config = dict(
    num_attention_heads=4,
    num_key_value_heads=4,
    hidden_act='squared_relu',
    norm_eps=1e-06,
    qk_norm=False,
    extras=['some layers without attention', 'local attention windows', 'paired heads', 'shifted keys', 'value residuals', 'a smear gate', 'an embedding shortcut', 'skips across layers', 'capped logits'],
    init_std_qkv=0.0612,
    init_std_down=0.0,
    learning_rate=0.00807,
    beta1=0.9,
    schedule='wsd',
    final_lr_fraction=0.0,
    train_tokens=105900000,
)
Each number is 128 + 32 x the weight over its row's rms, rounded and kept within 0 to 255. Layers, rows and columns count from 0. Numbers have three digits each. The size before them is the row's rms in percent of the matrix's.

# down: layer 5 MLP down (transposed), 512x96, rms 0.0265, rows 3-71, columns 0-95
# up: layer 5 MLP up, 512x96, rms 0.147, rows 4-72, columns 0-95
down3 121:185118066167193108091110124131125182080125123119118161100142110099133091131111133106086147131156109080129138111089124144104138119150148166055139152136082076120183123124159140147142153083124116111088133118095132130116205150165106120138101110131131033195138132158198135118211107128155176138
up4 116:136179136098179136086142113066134115099153156107121154158179069163133168151146116100115081159146093176104114176133128169101146076179081122168083136091127115133060068136100134150141178087076104107085130152136102157093186126097159080094111118143127169093181132133117105116111156144183095152
down4 103:087151117054178110091119164151154089115131122141181155137114079082095128075134078140113177134136137155164138047152159124145122134131113130144128155168162081097198182130157132131156144153162086130141162140233140135125123128128160086118138158103101085159076094135060100161118155131159127129
up5 101:081194149154106053137118113131122121096097076133132119158092120072074122075116186154067154130128054124065135164130109109084159140121134115114127098093141130172128144141137118092109139128144116097144094130148100163143164094069142112162121094103114122079126139082149167128187231115146155096
down5 111:158164111177117129117140153094186176162124149153115113116188127130090090050079168155107127152122168117133152148097125103143100080134130128134115141112095122115103168121071139125129184111152157153146122127094107134101138118000066166142183104145088124146153144097141195129130159111127083153
up6 094:099109097103111144136121118100117120128157091166156127099101099114145166075077144094142144096098141108168108145101125038130081155093082097084164079136147128150141144080196130122169088113114099156098108102149131096183116057136143177156115112141081175118138215108085102162113179168100145115
down6 100:100115126151133083126122120162106130165129103115172157250125126144170094230121106132138105157133110161156135162109126100096092105157198118164121128129138158124142131130068160146135122155135113105149165118132069134118136113134140138054104131191169099062125120104177097165128092105070110158
up7 104:115113127110130095141141077131147137181115175179130092161180122168144117081063121147127140199113156142099089093157115104112113205114143158130094110196172124063168145168108141126097125130135109095137167117105148069123164113173186156176160132160107109120111072195109123141122103115163071108
down7 107:117194068053094147153142131117105109049127159081113180111089066106157172160115096173100145165138128100133118102127120146174197110157106113113213165107152128123117101064158104136174108124147156161125095140116147124105149173091088113131107168133122134119140123115197092117146131151078094142
up8 099:156183119125107150111122104153128107096122121067219137142141148101132064148146156115174132080126107087103128185146084148121100132115076120116094113102134138116068110101141097100146084040171101115131136108108130111094177130185095077132126099123077152107115117154085062095111155093063165136
down8 095:159159147115142176161129139090132094146140136149164101081118123095123120145092190105141110090151118099157147050083114119063099151073156138091129050170144092139082144086062114108096137084129127100167167168141121150126146144131134056164182128099093144081138150118131094110216129104147117134
up9 106:094129070162143091164115097167148160100142121110061142130142093108058152137158169148098126104059174122102188118143114133114164040175130101119145159097199135103149084141129127135133094149140134080131112165163100125116125062106141110178080170132124105108146082067173106125100096146168123126
down9 100:083095106102169132135114140139176097143107125116103167145156118169120093155147175099173117163103120136140160091112140157086185113102158113130129169127162086082156127171170153063148115153121152185168147136146070119191148077138099133107088127104131078135039147148210074121105131147153130076
up10 095:126172162122080128133127069112128096133162128180140102109122109134118143160101112112105103174104130110068192096094093147131134181086189126109129197118113117161151111074143182147101166095140055095133114111097133125166136140108121145134110147129139105151224163130104159109193095127151128219
down10 095:089159138176129049088145153146105140112129171109090141162129105096133165115092113127074117027102137093114106068171116161120128120116128112090121072146180128138124186131145110158126084110156099139140126160183128148106123108083154202159116100143168092176146146137130075178106106150134070080
up11 094:043161147124084178155079183068146099112145095148135052116087103131120125195162098185143166129166101158127180174165126152097113148068103161091112155145161130151156124107091136120060121067074092173113139127094130153124129142119133119113176153116098132170148099134118116155162150139092133112
down11 087:169079124149149132118093088090166057143110107080115141166131150073095153090100109070130117176123139115076101140162109061123138094082089100136143144123172133109120189135187144102165125155143120107136124108094137123149090129146152135124091083139092153136150189093111086055052062123133154141
up12 091:144115104181117142121113167138143072107117103134156079095150129148179142157112110123166110077096164128121122153187044160125147140094119100136177175130092087152134113164109140094083153141153097110125094110140134074100020081191125156098122111141126155144128149150095059182128119093172107157
down12 095:162155131147155116130097113103104119136153141142076188159114159196198084133119101133141162115148147105103084077102143120079135116099189126131132193070090174157059098125120140127108127125087100099149168080145117089124104160144142146106113165148146139139204138198128080105147100120167143198
up13 087:105169166133129141068108139142114116102100168125096183092126107131068127083109034107119111110193112090182159147152102181053134138137130110104129150139167152137143181123127133121126171128159130181148104124132138112158183195133155097113122066120139156181064121073108130142104172092145117161
down13 090:111138111182156056146213112101122112122063099120103146099112102179122125143142117111160159154056138133106148099169170123168138134144083155171143176127171151140172117155077129139133150121117109152139116124130154157100114150180197161127116098177100148170148136188188161144190116137108163187
up14 104:134139091076164076150120193153122113152103128172174160171084095089153155131138137158162108085157078147161150130088073152126129157160129146123153151139126101115163072161112131195142155095113089121143080157155117129108077105174136133180099180111084146079137177124141185127111161105174093058
down14 104:118100124154184131111149133167083159138149151158171091111094120148146160147127133122159120110122087156098121124133081156144134126127183104150153100092122162138117093167236223118068193103120139110150116121158097136130115201154062173164172121169153087119149138092119113125150066125131154100
up15 108:062140064177130107177111171189117096145141122124139109175196053110119173129078113112162152154074135137160120117120126145118118115124154121088118136107073118123146059145125105120169123117028130098153130143158098144125143170138170112149140146169146093037151143113147113145090146080134103107
down15 104:117130116076118131120132131111207115096169113149077167086110124111095107108110089143088160112135138133184156152125166098098079111151098207134121117121176049127079065140156139133120105119126165153189151076105122079128135187197106156094191121128101129126124095126147141159153076102127166095
up16 098:119098202189110179176147165168102151119082154120054120130111123168120205075078135103151102096134099149141156109126126112138109178122169132110151106152136111072153126175158172184138156145086129134133154128108136119134187134160134059089142091089135133161161083128116102175107120131184177108
down16 087:130103111122189112151131085097160150075105164078073079074142140165171112123088167073142075127137084099125147098136184186129112114125142142150089112145117145129137114177067116192160125122124117087151107135216113113112161112173130167164159117183158146105107130110111198118106166152099099130
up17 116:113172098139116120093111147146118114100122204131140125123214130200119085069202133109159148044086155119100131066149127133167128170137074138170129138128152086131114101155107130121080161097104142118128108063147104096166055128135138164077127125102103118165161101110138087116082114148154139121
down17 116:054138113172153121144128168121093169173192186123111156134115118151168135115138116148147174129095163084081144095047139104157168111174096117168077142128151119113143085138086081130093126128129153178064087134079174140147075152150149153089090143152141159165097119147192106119147132141106181130
up18 091:156173124092124136109142095158090096121117153058153103140096177120139161147085102150138131154158046181177096142090126076109080118186149109126153109167137143124090144145176140116135110138117097189179181152131127129174175090139113110099187113115116142153165127150063063130076142084089153113
down18 088:145149131171134118121054091147120133181089058152177161127136097171139101160128177167119136129164102144113189060122130168145107126072116161120115075094115152067142124171113123169089173096111122136103149089139084127137079083143161135126170150157084109144156137155144155124170077170142100056
up19 092:129072182131206057190128110155183114127115150124136153138132090132135119117099181087115196142088110125153138136166094088113186146072103149143163080144134179168144065160140141119069113138144135104142083155171121117105158109136155157083144129103134152113128078179163126156141161150179124175
down19 096:172150110182085130147181183170171149100127084160122148092106131085131154172082084176144142145068125071133150155150094127147106140112129136069113137059095137125064117172111115103100162171139098145158103114131088121092150087120119088112172097118128144138142096118127104177058108067140089075
up20 093:203078155167100077197140097119131167056083181136187103135161087130136105113156125118149044171131105093162112090088141121118123169137095143131126155134124092147122100073097126084140130119140149147156180133121100137153123101131155144094104155164087148118101086105081104139133099149095039133
down20 094:079088137168107076111109148107127149094164099118119110156151132149067085144119135135149168134119104110100112101094099165110114197121150158112151168083107107202097129062116128069165102101133136113180167168082193112142172100088163067104199123129113114150107087155128141172183097135158123138
up21 099:116146157125123141108135131139142110167153099114185073082152175151140103125131121129154094181107129175116095134156164044220156159084164156112110152110150153156149109081145148206129169162110112101117127154139180074117161140113125191155101143130127133116125127147092077174068096105113091191
down21 103:104111148140095106098113092159144140146129105141149116109083084080099138138107157137242121186145091049104142115163106128103157177065113162133180087096087183161139089171120147130109135157141149146125150181073140162124148106129162128146132094128075166120102129092138147118107172076156132069
up22 103:113136106126102123155182160171132113152140158169131131133221160140121077110107116110181148156134136156136112135130187141119107203160136107178127230106173097122130102172116134123093137124103113151142092085078174149090142124158175078138163082100139131148132083118160099124131124132195101196
down22 104:115175147177101103137167116118096120138130136069131092136128130177135159101206185142133061080146136151127147078093109087082170104165132157106162123157109145102148174140146140084070129157125066154143102161133090172116115163192050116119119144111087163146074150094116133113195135138113148149
up23 098:076154133063114087198181128092150086155121125134129217131122121095154148130118165120136133159076157148081127092163102139104099099154107083120093183166070127141131074105179117128110133153115085113134152121099131154121141093136112135096127142119094161064124127156065183149063105168189113137
down23 098:108155113181157122091148153102132151154136141173159136098119115130105172128093195125120157143109160137069175129103153076139100124114117107165108175163056187160180142081189130059123170148120166078162131121092156138165170095124096126110069130175130143100159143128121114184114157152191161099
up24 101:132186082133143135152114147090104066128160057104135193171152183111151112112134129122196083113140088135125094130185107085065093056108056130123104082143122100114124128096101163148105094101157132103111146142102135107140138112156097113141138085136164042149100105121177099100110171122135162107
down24 094:111095095108119084105157064144143178138131179130145103084107106158143135127193149103128090134142134125117147081153150066160115142119136086114139103138091165194172134127179116094159176125167169167217122122086169122140078111168119062140104110117182125146107120096062152159072115134097123101
up25 108:151149094125083114134129139142118138102106115088136139159156167151084110126147145176132117116101072109202148110052156174154172136102148146104102113136134141082089103119172156156100166162142110167091120089117087138141080196136126134128161106131128078075207117134139136134120176152120107010
down25 103:151108128195131140114152149183077101135141134124102110115174079142176113147163049159108153138126178145095117123139144143105164125187175096053120125131099173144118155154169093121155124074146103132170095142106119129068089056120117111091099175142117122120118114191158141093131092162147130208
up26 101:117149146178100096155157157156096063147164171125138101112135141078096105134152175110095104129129142130133177104112139083116129104113176154119164202143132216154159088152099092150085124139089160165118099127159069184129107125128130112104121147046095121118088126092117098080073183157169101149
down26 104:102121161106074141071092126092125117145183176117130094151136146192115121118144164130203186103193089118171136161083130151149087091060135114162119152087135178144112165111145153091086129112181112150149155102129091142161103158144164101160131081086122153106098112160177077115142151079129157173
up27 094:097127079072129173111153121166143126127096063120132106155147171095131125149102147057158175158156129119134084067134122171108134120150146143125119162133069099110160138094114184136140163130140119101126110075120111104151159133140138169115143124059145167066086153116199182112043167166094097091
down27 092:165108156180128130148129139110155167092074132083180082035173124148179096092153133074124078126128187100127176151109134127104102120108102168038155101115124174160103062170122151094100138143119097129138110079140115132189126095104162100138106136196142097122131133143135124144140102116143077121
up28 092:129213160127119095124054144126120172152101148100127123153117105119122155119127153122076118132179093143114177172088108170072144071128126131119161136108096118083163143111208108156124112154163089160119157099086120080106134077134157112169127116079118162135125113141134115140149206134037066138
down28 102:108158138150140116128149043149156137148114098133124160141116128087125125096113122128147118092147148130119092116125097161158117148155166079154051134123135141139168143151118108142118105115141169128145086118158115059122106049034181152063104148119115098111090157099188119106082141187141203065
up29 095:113126113127127118162075142108103131127080091178122127119176135157159060131152130072130131111084103124195113143133061144137173175126090079118113125154099123089104161125116143164149117066159102103152126112076123157102124101128159024162170090123087134181103079131081136127100084159157076105
down29 095:101155087125168080132104185149091093123105144137172151164119159143136172190115155143095063149145151140170158155132129117190059102111158139103128134126219171149115154157155080132100109077103148112124103108163111180108137161102121152152120082112106138129153167160185196108175132134155180100
up30 106:078138118157118110091152167127113112081178102153158147100149106141155132113085140118106150126111136180132173198097151123113161089138183200165075131115111115104136160077161173106063155100062138139139129122188119066115110148146113123082170134127194104124122105103156149147099139177210143120
down30 100:158083152151140155113119137194166044099135137190165109160136119099070150166145103112153110135121111147123137065112122132093154031139158150090053118093105112147107129078113134073105149105122128047176170116097114107166109102140122136167142171134095106119143179126133122132112136108129156063
up31 092:120165082141151110110182152091116116075079124107132160137139139114101172124122148143168122108118167156110092181125095140138094100146110114121140124060126153153128082144149116173083059108138093132127093083178096155168165133158085049115133083173161050145148106146119110121114210180088104145
down31 093:086164155179134135123190089158158126133140084114150095152123134113116168112148147151099130168130114111140090112149190167143130104186151121119185134092106078229149136118102137080073117115071148152074149082163150130115134082084084162138173195136111115152133185074154142144127130130120091094
up32 103:117202147132124127160112152116097110171171136036113159108125128134119122107118092141142091158185105168120157105160139131085087078202131115114148147150151159074069066168178080152111152146175118160162099094093153077116102091139135108102188132121080198139131114121147144093107137139161153133
down32 104:100112156149104135111128070094094123133142114103152125155119147169145100171116152138181121110189124102077128060083103116107121148125196088134104155107170190171152159166117096155079115110123208123179083125185119154165081140118160090131084136158054158189137137166121144137111154092127159121
up33 101:141151094126116145202109092157166112103102084148133097111183111113152128150153117117099088171093157181130100129166089120158122142149113166130122180105155073137105123153143078087168098175138142109092150141062087144202082128126151091125130099040167091080135125175147112125153108073154144081
down33 100:123127144120039155164108170152139153119155144151124099154118091151095088141064202080123174057074089104140088143129168166132114123081141151103117098069088113173143126123128121169126161137113133104153132166162119116139092123162128155144151155120104205121203084058149129111121135165146088118
up34 104:100199116154129095085180133169107155063100093106164149091146143100164154093122146152126155150125135078067141166100063158154124211070160120170128112138179093071177088165125111159114099134137108089078154131199118116150122167123146119114118146138112136107103131134181124109151160102106090093
down34 104:131089127104164147146103084162098112149126100114109092105120131112103080168121136173137133106128113185092166164104087120152192144183141142087130127145188088140122136158089115145063148099050140078134189167111149133115250127108158123089199140133129143121123101113092102127119167117132091122
up35 101:164087113167133136101127127112183085104123140093117130088135105152133129118126141107143128192074132207102160183127151142114070117156132153166189110116164112163103060103118165172105116118126101143088151137135088132120093097134154142151156158094129186147148170107104055097161133222069153099
down35 105:141097144132203148098138106159142100118112123155182104155157141210122143175118110193136133137142102137170146146127078094117159088051158111148147147123128133191169096133141086136131101129127112077131125135121144100127068098134144184130106122122150169195111175062147146178146127082067188147
up36 113:149153115120083130118120165111078071140135092104162130070150194109128084127118112145121074133082079134102151123068162157141180187158117139116106147109164073159106133086156097135124116182120116114163096127073067135129142098169110161158069146100167155100113180143110178109070075149124174114
down36 110:106112115101173154134112111122151146115146120180099128132148109113125079138145095096113119159165181107097169053146088083126166170158127113157067125139168109167064162176054156172114139165084182115104145098096119107050110124135137166112197087097092134147150097146126130110153077151096089127
up37 109:106175126110144091154111104122149150060085105146176092096081129185172120117183101109103098072102146137131101165122126161090102123084118134121191107071162116059126059119133159105089157119154146093108100196168093131083115156114127120161173117079134157108174104067113114075110133126138112109
down37 104:130139143153136138144128072083100155120117105109112076140051107147100112157166146095044130088057141120134161113096137195136093153130174114146166129141139156104175119110105148101097163079095177144113169193157132123075085138187113152158145138082149135083142101138060121171133158092112149099
up38 095:131112169078079137108153128152125176112082115178122133150096128162200129099126185105171082121099139122198099138122044174175126113164125094093132103128134108136106089126167084107114140153108125104089082144131150109117133157143231125105133133105104159092171149130114176172158193103146163115
down38 097:133148113164126142108162091119200143192192156160123122088110091153073122138124148133109140138147181118112087148156118140114197105140170147054140128162131174163114102166119159080098167113147160108180150063101100087105167137084137120130181133070169059147143129135133144127108114131066162160
up39 106:092179183117107122128163062116127146130146083091157148133152137143161163127135166156132120105125156122128089161124131113154152187166144165111149174194165103114103137118189166177140142160207132179160173160096104118129115124115191149158199129115119178180145124163098137129069092080088157115
down39 100:110147128152099141072128148146126133140138124118119174107098139145130099117150123155138159089112053165174161104142098089098112076134159105085150135054111123117105168141157150126172141095102162124096215059057096138156111175130140117163163139131114094143083146124188122114181152141148084040
up40 098:148170148139127126085104146065111070113157169147179098103145089104133130087116104156131032138146181144155122169186139112110115065166133045103136158105162142152082158087173109140118106089139119168151130132102139082167095067081154134113147136103104099065098165134157139114109144113112127092
down40 102:113124087137080133098135129182098105078142105112106149143198134122157088112174089122100162128136132217141105127134145098120156144142112144141182177160123120139114134184150143164090044207137129095126154128171096098162133111158079115104151130129160128135170111213126118128146095144171141049
up41 098:162146105112166124154096124125091132112154110119113139077124120099176137153118106168087108082163103135125099117125126085138138106144148123132140072135114174110173171106112116087019149155145179077151103107143074100164076158174180064073116102096155131087163076179102092105076129147099140118
down41 091:172107086076128163122108154108163154127133113168101051170085111137162094121063041143160128088111115068140127143154149118141114092109095096159124142107136082120157151121077128145131168110144161127186145161136155175167122143131178096175097174138125141096186152084123115118080152191077102119
up42 103:146177154110140200132122149108149146156085128146115104064148145094065109122084172178091140161105169149139139133135064135151069087077167144134099131191158133118131101139140140189109170171102099077121155125063098156084160144179119121133144084148119076123151110117089121194104150086142151140
down42 107:157148146124118132170157145128136025173197161124215128115102106095105198088086107107132115075104097161146095107074164128093168092127152097121106108123160130100161077147087160147091149139166162163121130134128146080116070127157116156126118110119154085073097123117128167110126114201128138128
up43 111:143142116154102150139110147090165154109152123181116128112115096052131122145096111128133193151112124185152106137134179123122146156108149162072159145110192153150099127123101073094081160111139131090074068068080130177090139110150119126141168138117169189140135111125077144089080109079070095069
down43 103:154172157115120097167166141099100127118105054122086114086143126120123125182107161155141091103212122089142128148123084118187114098174157116103113162089077209143152113152173109117174140137169188156150181164101194138137167131094141099112110114067154132157139144089139135107167143162171144146
up44 108:102107151141109099105095155146121142047162145092132117151132120112086129121116147075095104104172102082142182134083110155130136099166090025163145142146165140127144096111144153132046180148119122109170127187105137078130152102131148130114176128109127109125098045095166117145209120104104166115
down44 127:132095118153110147084130148189161116115140153104159094102069127153125095132124098093082099091150153052169159069185089106105111087196095090117175110120114193148092098099106129148124129125130114127132112126047137144133106110070109155126152095154154118079103113105166095197184142118150170158
up45 105:128124163166096084094127147112067147178114141103117096170129114079102113097144087121101157218116119107061129193126185150175107156131135099141124142106083160178114124105166161133090187104111123063081112168144104107113110104125128093148122135060123092087112083091157101104153166107173128156
down45 110:063136121161142126052134069196096038160153199101097163095141098113110131097122165143090090171082140140133158160127213133175167149089130155126109142106139142135146120137107150103101157118125114077129133144115141117128146118194134072160107098114116099155161122141080166129192129111159128148
up46 098:117140125117086153082100155129088152128116091170115048098133106100098147093086131117181121131132087118156101184151105109122148130131146095118156209107150170121157152149100105094104132131121149173118080065179210048069115112167151079105143137148120116119154099150148127164075100095123131078
down46 094:160134073105156144189135149164137112166144160140052108151085087126140118130136082110091106131092106117101100148098145144135106117147137123159121076147207121117223161110158084169150095133198116114116139173096117099184155088155086176140097109136132092169069138170103154145150157142151093095
up47 102:142091100162057123179120132117108139109214159061107168123125101158146156159098134142168141132124120188138128155130111148110090155134155169177160129161148201178168082089144122098149096140060117138149160126094103162153143136204131096099113150117143165092183110074104176133148141140088110134
down47 109:146130136187121158050169107123099147210165067115112092126084098116077131103113118065176096094138104150160124074052089145110134137106121129159117129186098129103112079122113121162149120080124188094110094112153109164092113136163123125150137138086146074101146106097190121123150154101079156149
up48 088:163178117156126136163155168121223083111113138114116115109159165154133147183109143147063122125142116138114082161118088119136146097150228175146171140140189145136080096086148129110102160107132078178143091161123157160088153119056138150092099157139141164135100142180138125096118110164080129150
down48 086:102112146115111117097117117167142146156128090114131152129083167101162140129152084131139146131114139099198151210098172055129141168138158122066109121120126082167142126138145151124101033128097137201123147085173089137105095153102132133178194102141079081080123115150080113162082133086115136108
up49 094:084166089191131145177184140134137151168086081151123143117154136117161136137128090169122130149166168124091114054103160216124143139139139133172062142101154144181131120017126117121077119124143197119083100149139107143135119150149180171112145139139095133079118151150121129125163145138115170149
down49 096:108165129084131157145102103113135134114148137179118126123179036133175148154110152100116145164070132161130120098059148100110164109120108094140104104202109092171152136146125096118122149146094122101146192126097134196097169152120096147128079080156131154166146058151189171189107114129138168094
up50 102:173161135143124104114151111141122099125094106153101154190157095134133131106151149155099191120108093129139072149115124178174130084117110083153121114128127131104185099100138083078152130092132161087167129034110139159182146144166202103077153096149141089177154086098127129148060119149141158190
down50 105:190123094127154215169156152150101165134124119114094148124135176121117171132131145101174153041183077102172118182130128118108064166096185145176118111142059110098051119145089157132124134131099112079112142096108119086130154144155135099109128113153116120126075142100152167166116130084093135112
up51 089:133140123169123162095116118095138049144167160150110131146098182171189071097112109123086140171160067101052162113086122103174102114130136109183123174131133191101159118129094107194121152134163114125090132204096122076127145113122136189096124128137134186113167141154099119115101084107143108124
down51 088:122084143111155133116138191122104130108145142151108160078136127106119166171152143138126098096151100135175157150171106157121135185186146167111113097143105099128070103078150101107072091108147162158111166052120132171140120123056123150152077148216116125105093081147146164116166148174098091066
up52 110:140102185147173141146180187126172168080090139143125050085172117096164048104074136136149084119131094173126133154171089137125151100118137153123136144149113120100149117087161122144170124110165077167132176090124093154137185118151146146110182196161132132117141136107119125112114070113150060101
down52 105:137107170132103099142109071129125108107158218155099075135102159165170205139166118124123086121133161090122127170077058157156145162132112134151108157143120109154093177157130115131107126105178105126103101130119087095156116143116112125177137115078063134163118191142160115169082149196155124191
up53 102:070130136104091176142137147116137179153164075139141122103136177115123122153145132148121152154080088040111151162100107133093130113074113143158112187110202099168102160116086187101139135097081127130090112145125112060142085136124161166170188132158146192127136131115106089172105100113181100103
down53 098:144105209132132105103107118109163120095109163102167107092111143086140072083135099098170155111096151100145163148096150139183132129183090137116157038114107176068113144138093161084162179138109125139152161114161143142097187152131082122164097193133174085124135156151081155154075119141153098119
up54 105:084114160147181127146165128087130072105099109119159122143172110045118067129121160103124110100116141184139100155108121095143132196179063164123167145124133107136104140084165181094132160163116108099175133192094112119134138164153050088069184108131106147114179136121109121129177103107125157125
down54 110:127170139135116135139136115124115130132107144129148082167096093156180142129092144178167197118105138103175067149136111099135145165053142172150166102118088084102136125134125140143176126106102125127084150081084145110129193145134190057114130143109133161142092141154174126051132117173073136042
up55 089:103067186093076113110092134148120173069109123119165153094132114097115117162147121097101109116099145118139150069136106107147156140137165169191105086138127144150053142144115137132155118145114155091133112154120078159138157079145204166091067156168063118082146146111121112077095104171125114052
down55 089:130154137136114197110152148168111108115199197153140100158146131215125133024145131148141176141136045113136131105147105118135077175157102117105116139120137113145139158089109082114112137115082143112118133142143157066120074064166120104116140144137164115169092139100154100127181112068147131152
up56 115:116199111189133137081117126100147196115183126132103120132140127090152122174083131145094167145195094129128111117144069064135137093073142110131102161123133142068119093097124177150132104208116128098119142133128168139100160140156205140141107149092169065127167146143142094073113173159158136144
down56 098:119148048116154106062154154115170133209137125124106107127145115083161115100110136190135153101133120110130151162068116118162167116101147140106120109058109185090138160104144147143143086130133191166090109057110103164135147140087136173126117139104093085187125145150154154128158130211100176131
up57 103:127152116132155159165076100086115078156095105185067169134202072127115162033116103156158150126114139135123056151152094144069106166124161108124157122106119163112035139061118102152146127163139157152146117147136120099182123109132151132130122136120131098145094179101085088126123158102134163150
down57 098:154135106071132144143126134172130086097167103131098076114087140108161118111115107087131121112082131114132182103120128148152134116151119041126126067132135104148108149120083099143102073094154117106162099144174102120080057121139066152186095148146081145127160103170168171052187094139073094138
up58 103:131111143071125122166086118121112120090129081181117152106081153112127135074183131127133088121149151156103130157139073200153109131118120134147141209128100176150167136092167176119217143127118172108107098180063118095079121131126125167162099152121119074092111111158123098120167164137171072103
down58 092:170072143078098136104144122136099088055120106108085137130146111144116089109145100176071158095173166100123141195134132114077080108154122084130064092087138151147079158077143090166145146104066188095107109106145206112110130129074137145153134129077099153103108078151103116148103139132146138141
up59 096:074128098132156072140137141128157033105113126165091158120129134163146081118121107099100161136172122122122088177134079092094154098129106088147094121078164137097117086108121175176122099141144079105138142131143148117131132099093165140051082153140076123138088132163143163183111188070155192104
down59 105:118115107143168080120087162150141111113089170113069148101121155127155125101096152117147083107146183115100067060108139132119126151107121071154091102133203071158193144134109082112134125099101112088109161102128195136145125145073105172100053166151130150152142146119137159110179137056097128152
up60 107:115175125117117127133146158108154068074047146112093101110067139134080161108087079106158091131146123151132126135101118137171139078094187093128135091074185138117125090056179147133111130162104158144125149059138136164096149139123187103139117105107202092171163141126080146127127138128177160143
down60 109:167132179131126138176116158169198110177101137172166136125109139078145125121062129102092165126134145103089098189135130143095093065138166127132138085144119150112158084080102106137148082167169134133090134122191048110144144102180121132176135100077156067161191146124140130148118099143115083124
up61 095:115228073183139171138112124152085089106159108179101156106092128123124087097140116112147113145171142146139105088121085133081168158114204127106115182184142096124174180145119166117135151114120123072116095135148118102133146148130116115041125142125164121097153141146068127085153056148084135136
down61 102:146076056118185176082174121089090120154085097057144125123151200049150125121164181150125151112132132137150087120153117134080142105149120116142130165158140154147167157116133139088145129120104162078069113134143094130132110140101098134109065181085141150134072109111147114150114118151145123038
up62 106:190125140175167088113140109217159136135131097103119131164174119113140164134163174156100131125101115172106188168129161116134103176144091122175128180147147112145121104103129129167157115169168118195159096161114181114064133079147190173122145138126117164125105140103112094160058188112151160134
down62 117:201147111160113132125133179220178127145163184116114147115129167130110131136149141097103120153110091103154204145105129132138115146144138152088122163136065109141153100135048088101103075107143064158157118147111175150058142096103105081176135132153143117129100130097069145162098162157114085102
up63 112:125201131120134124078129157101110113160143096073167091146168162141149137135159126110125196176106154139149174142149099144092165123168186090181094118140191128085138114126123135178220116213146157166156138112163129145120132070131158160134127104127102100136110106135151075112184152082137105094
down63 114:108097113042159142096175130082170126123174101127106128176113158121167171197148206149111111109135099116117131128112138016135106123132116080157144142121085084083143142155176134104126076166121105101107164148074120156095106124098092092099094165117130146139131160105161145113141138106119139052
up64 096:120148156163104145080136164100175062164101101115147159141160187120137120121123197127124147050082092129146140106121155155162160124149113074097087046162145096094141069098126142171125119201077143110167145106187128084117163133147106159123161137133140156100125131096086125130113188141116126182
down64 098:158087145092088156109093150157171107098139165105142142119170099107165112138142139170179163066096110179163093128171164129115181177061131132142123139118122140121100153118141084098117159184116112122079153097125182149107169144159121083186128136164126165096143140097157111205112105068081108191
up65 095:159134131124168110156110176175162124112151126154170134103194163094164142071159141116158104154096138063073117117116135095155081118130099105134111133166173115152125109122103107118109163093125161096142127107186092109159118197144145182124116155177135098137124048100170064129121150206094176171
down65 093:121116079147141118153098173156169142127095065165126146129124095131138134141147100168162093137076144081113127100110134056104090089095119102076095058142131140193121159142133142168104103081095135131145110152141120190140089182080132145119121125169152090119163102183186098153062164184141176142
up66 106:122178151186143101135098181095165098120121141192137161153093107117112077105082107084117138150116146099082201136107139178085123126131125155090144151092127148152119099147116141105093137109088155150207162197115151104067145129198157124079086144153089112169142109073085153115147149115171136096
down66 104:102103148123148195145153121109103138074115086088132096140119084167125140119119148081103174158128124118145117142131132084124129171097143176089167112144152091081130143120118114149201128084183168131123050080108065135172074164078142144105146175164128170120137155093202135181095175154117114099
up67 100:159159167128087065111101159177135149095143101143184123099122109089134136127146116118110137097171119156106153127138098118148155079165136103162121144210076108177166068113115157142074154093112128153127121108112150138157183194152161070100106144088085153168107095074177112167190159156121093152
down67 120:118138144119116080115123155108076112133118135122131103118139150111101123152165069158115191135118162131118161156149114196135114196144129079091161087150069111129099137100108064164114137132078045115144146134195078101121116177116151138128132183144131128090092168122217093158188130102104152160
up68 095:116083119098099061096105113117135098193108155134155112158157165126158160052151103094094156086116159131108118190094080156146123044161117111159088094103122174167099108109133171123162139117140120193140118150122171118157137129129122154157179106156118169127144057127180121092107101087168089091
down68 094:146139129141158156103106140080129102135124167132073082121159185164117181165149141105108130120107156099112062175155123084149152136158090135114117106186101148109176153073075102104148112115141160179152159179120124128147148145120076111063138167157080148152139106119251175157105136134128143149
up69 107:177141088090090070104109116157141097169177094143110092135157138154172178152117135091140156138140141060113127133096178157162115176131035117147092144190162123108132110109169135085086114147191156085096082111108100103129191168139144073113075147104174113125146103143088095136139142122145129097
down69 103:149114141174107120126136128111157157141116156085140076125204116086159100183068085133133126156063087169149108122100065109126130208149079109101133155167165160187176147145178122132071136184136100106135136113112150127154159173149117095125102074075143138109110144132132119123184138119173069117
up70 104:109127157100148166126083109101126054104073111110102090156101156124099095104137132156146076107121099071096135124115104092150170130047133181117140125149134099073135065105132118103103076116140167118082134079084121137146182094189111127124124070183104089126136088106131139140078177152166181152
down70 103:171169159175133220101114129159133171139105090139171121106145159142085177132113122166138089115138085126139109144093098142121145121148138092079097126179109156129089150164131054101144142188134113209111162122173118114066116093145169119123196115185152139131142138125157147117089093138156126052
up71 101:129102196126157123152149130123149049136101159125171107205166156108112115061132192130181156118139141114096166147114081131143139120118116113140123110138147123087140137133165165171129196140130144099211078158052143112160144132114122151109075142142118100142135162187102153144132070082118150185
down71 098:206151100149078106092126095075167134126158205197092109156126134094110152142125085071179100136158115121176135114124165094121093080053082137115141132131172138120102177155154098129148119148140130148146119094072134085091100112093128137091101101094120195112148172113150063123164112117127160124
up72 094:120129091134116050140153153129176104101115144215120101096142138146134130157206182073124113102147137130128165107101104126133122072123152171137173154172142107205153097130145126143183122075073168105162114154156118128138185110141143136142137093151204111140134197089096122139108171133166111162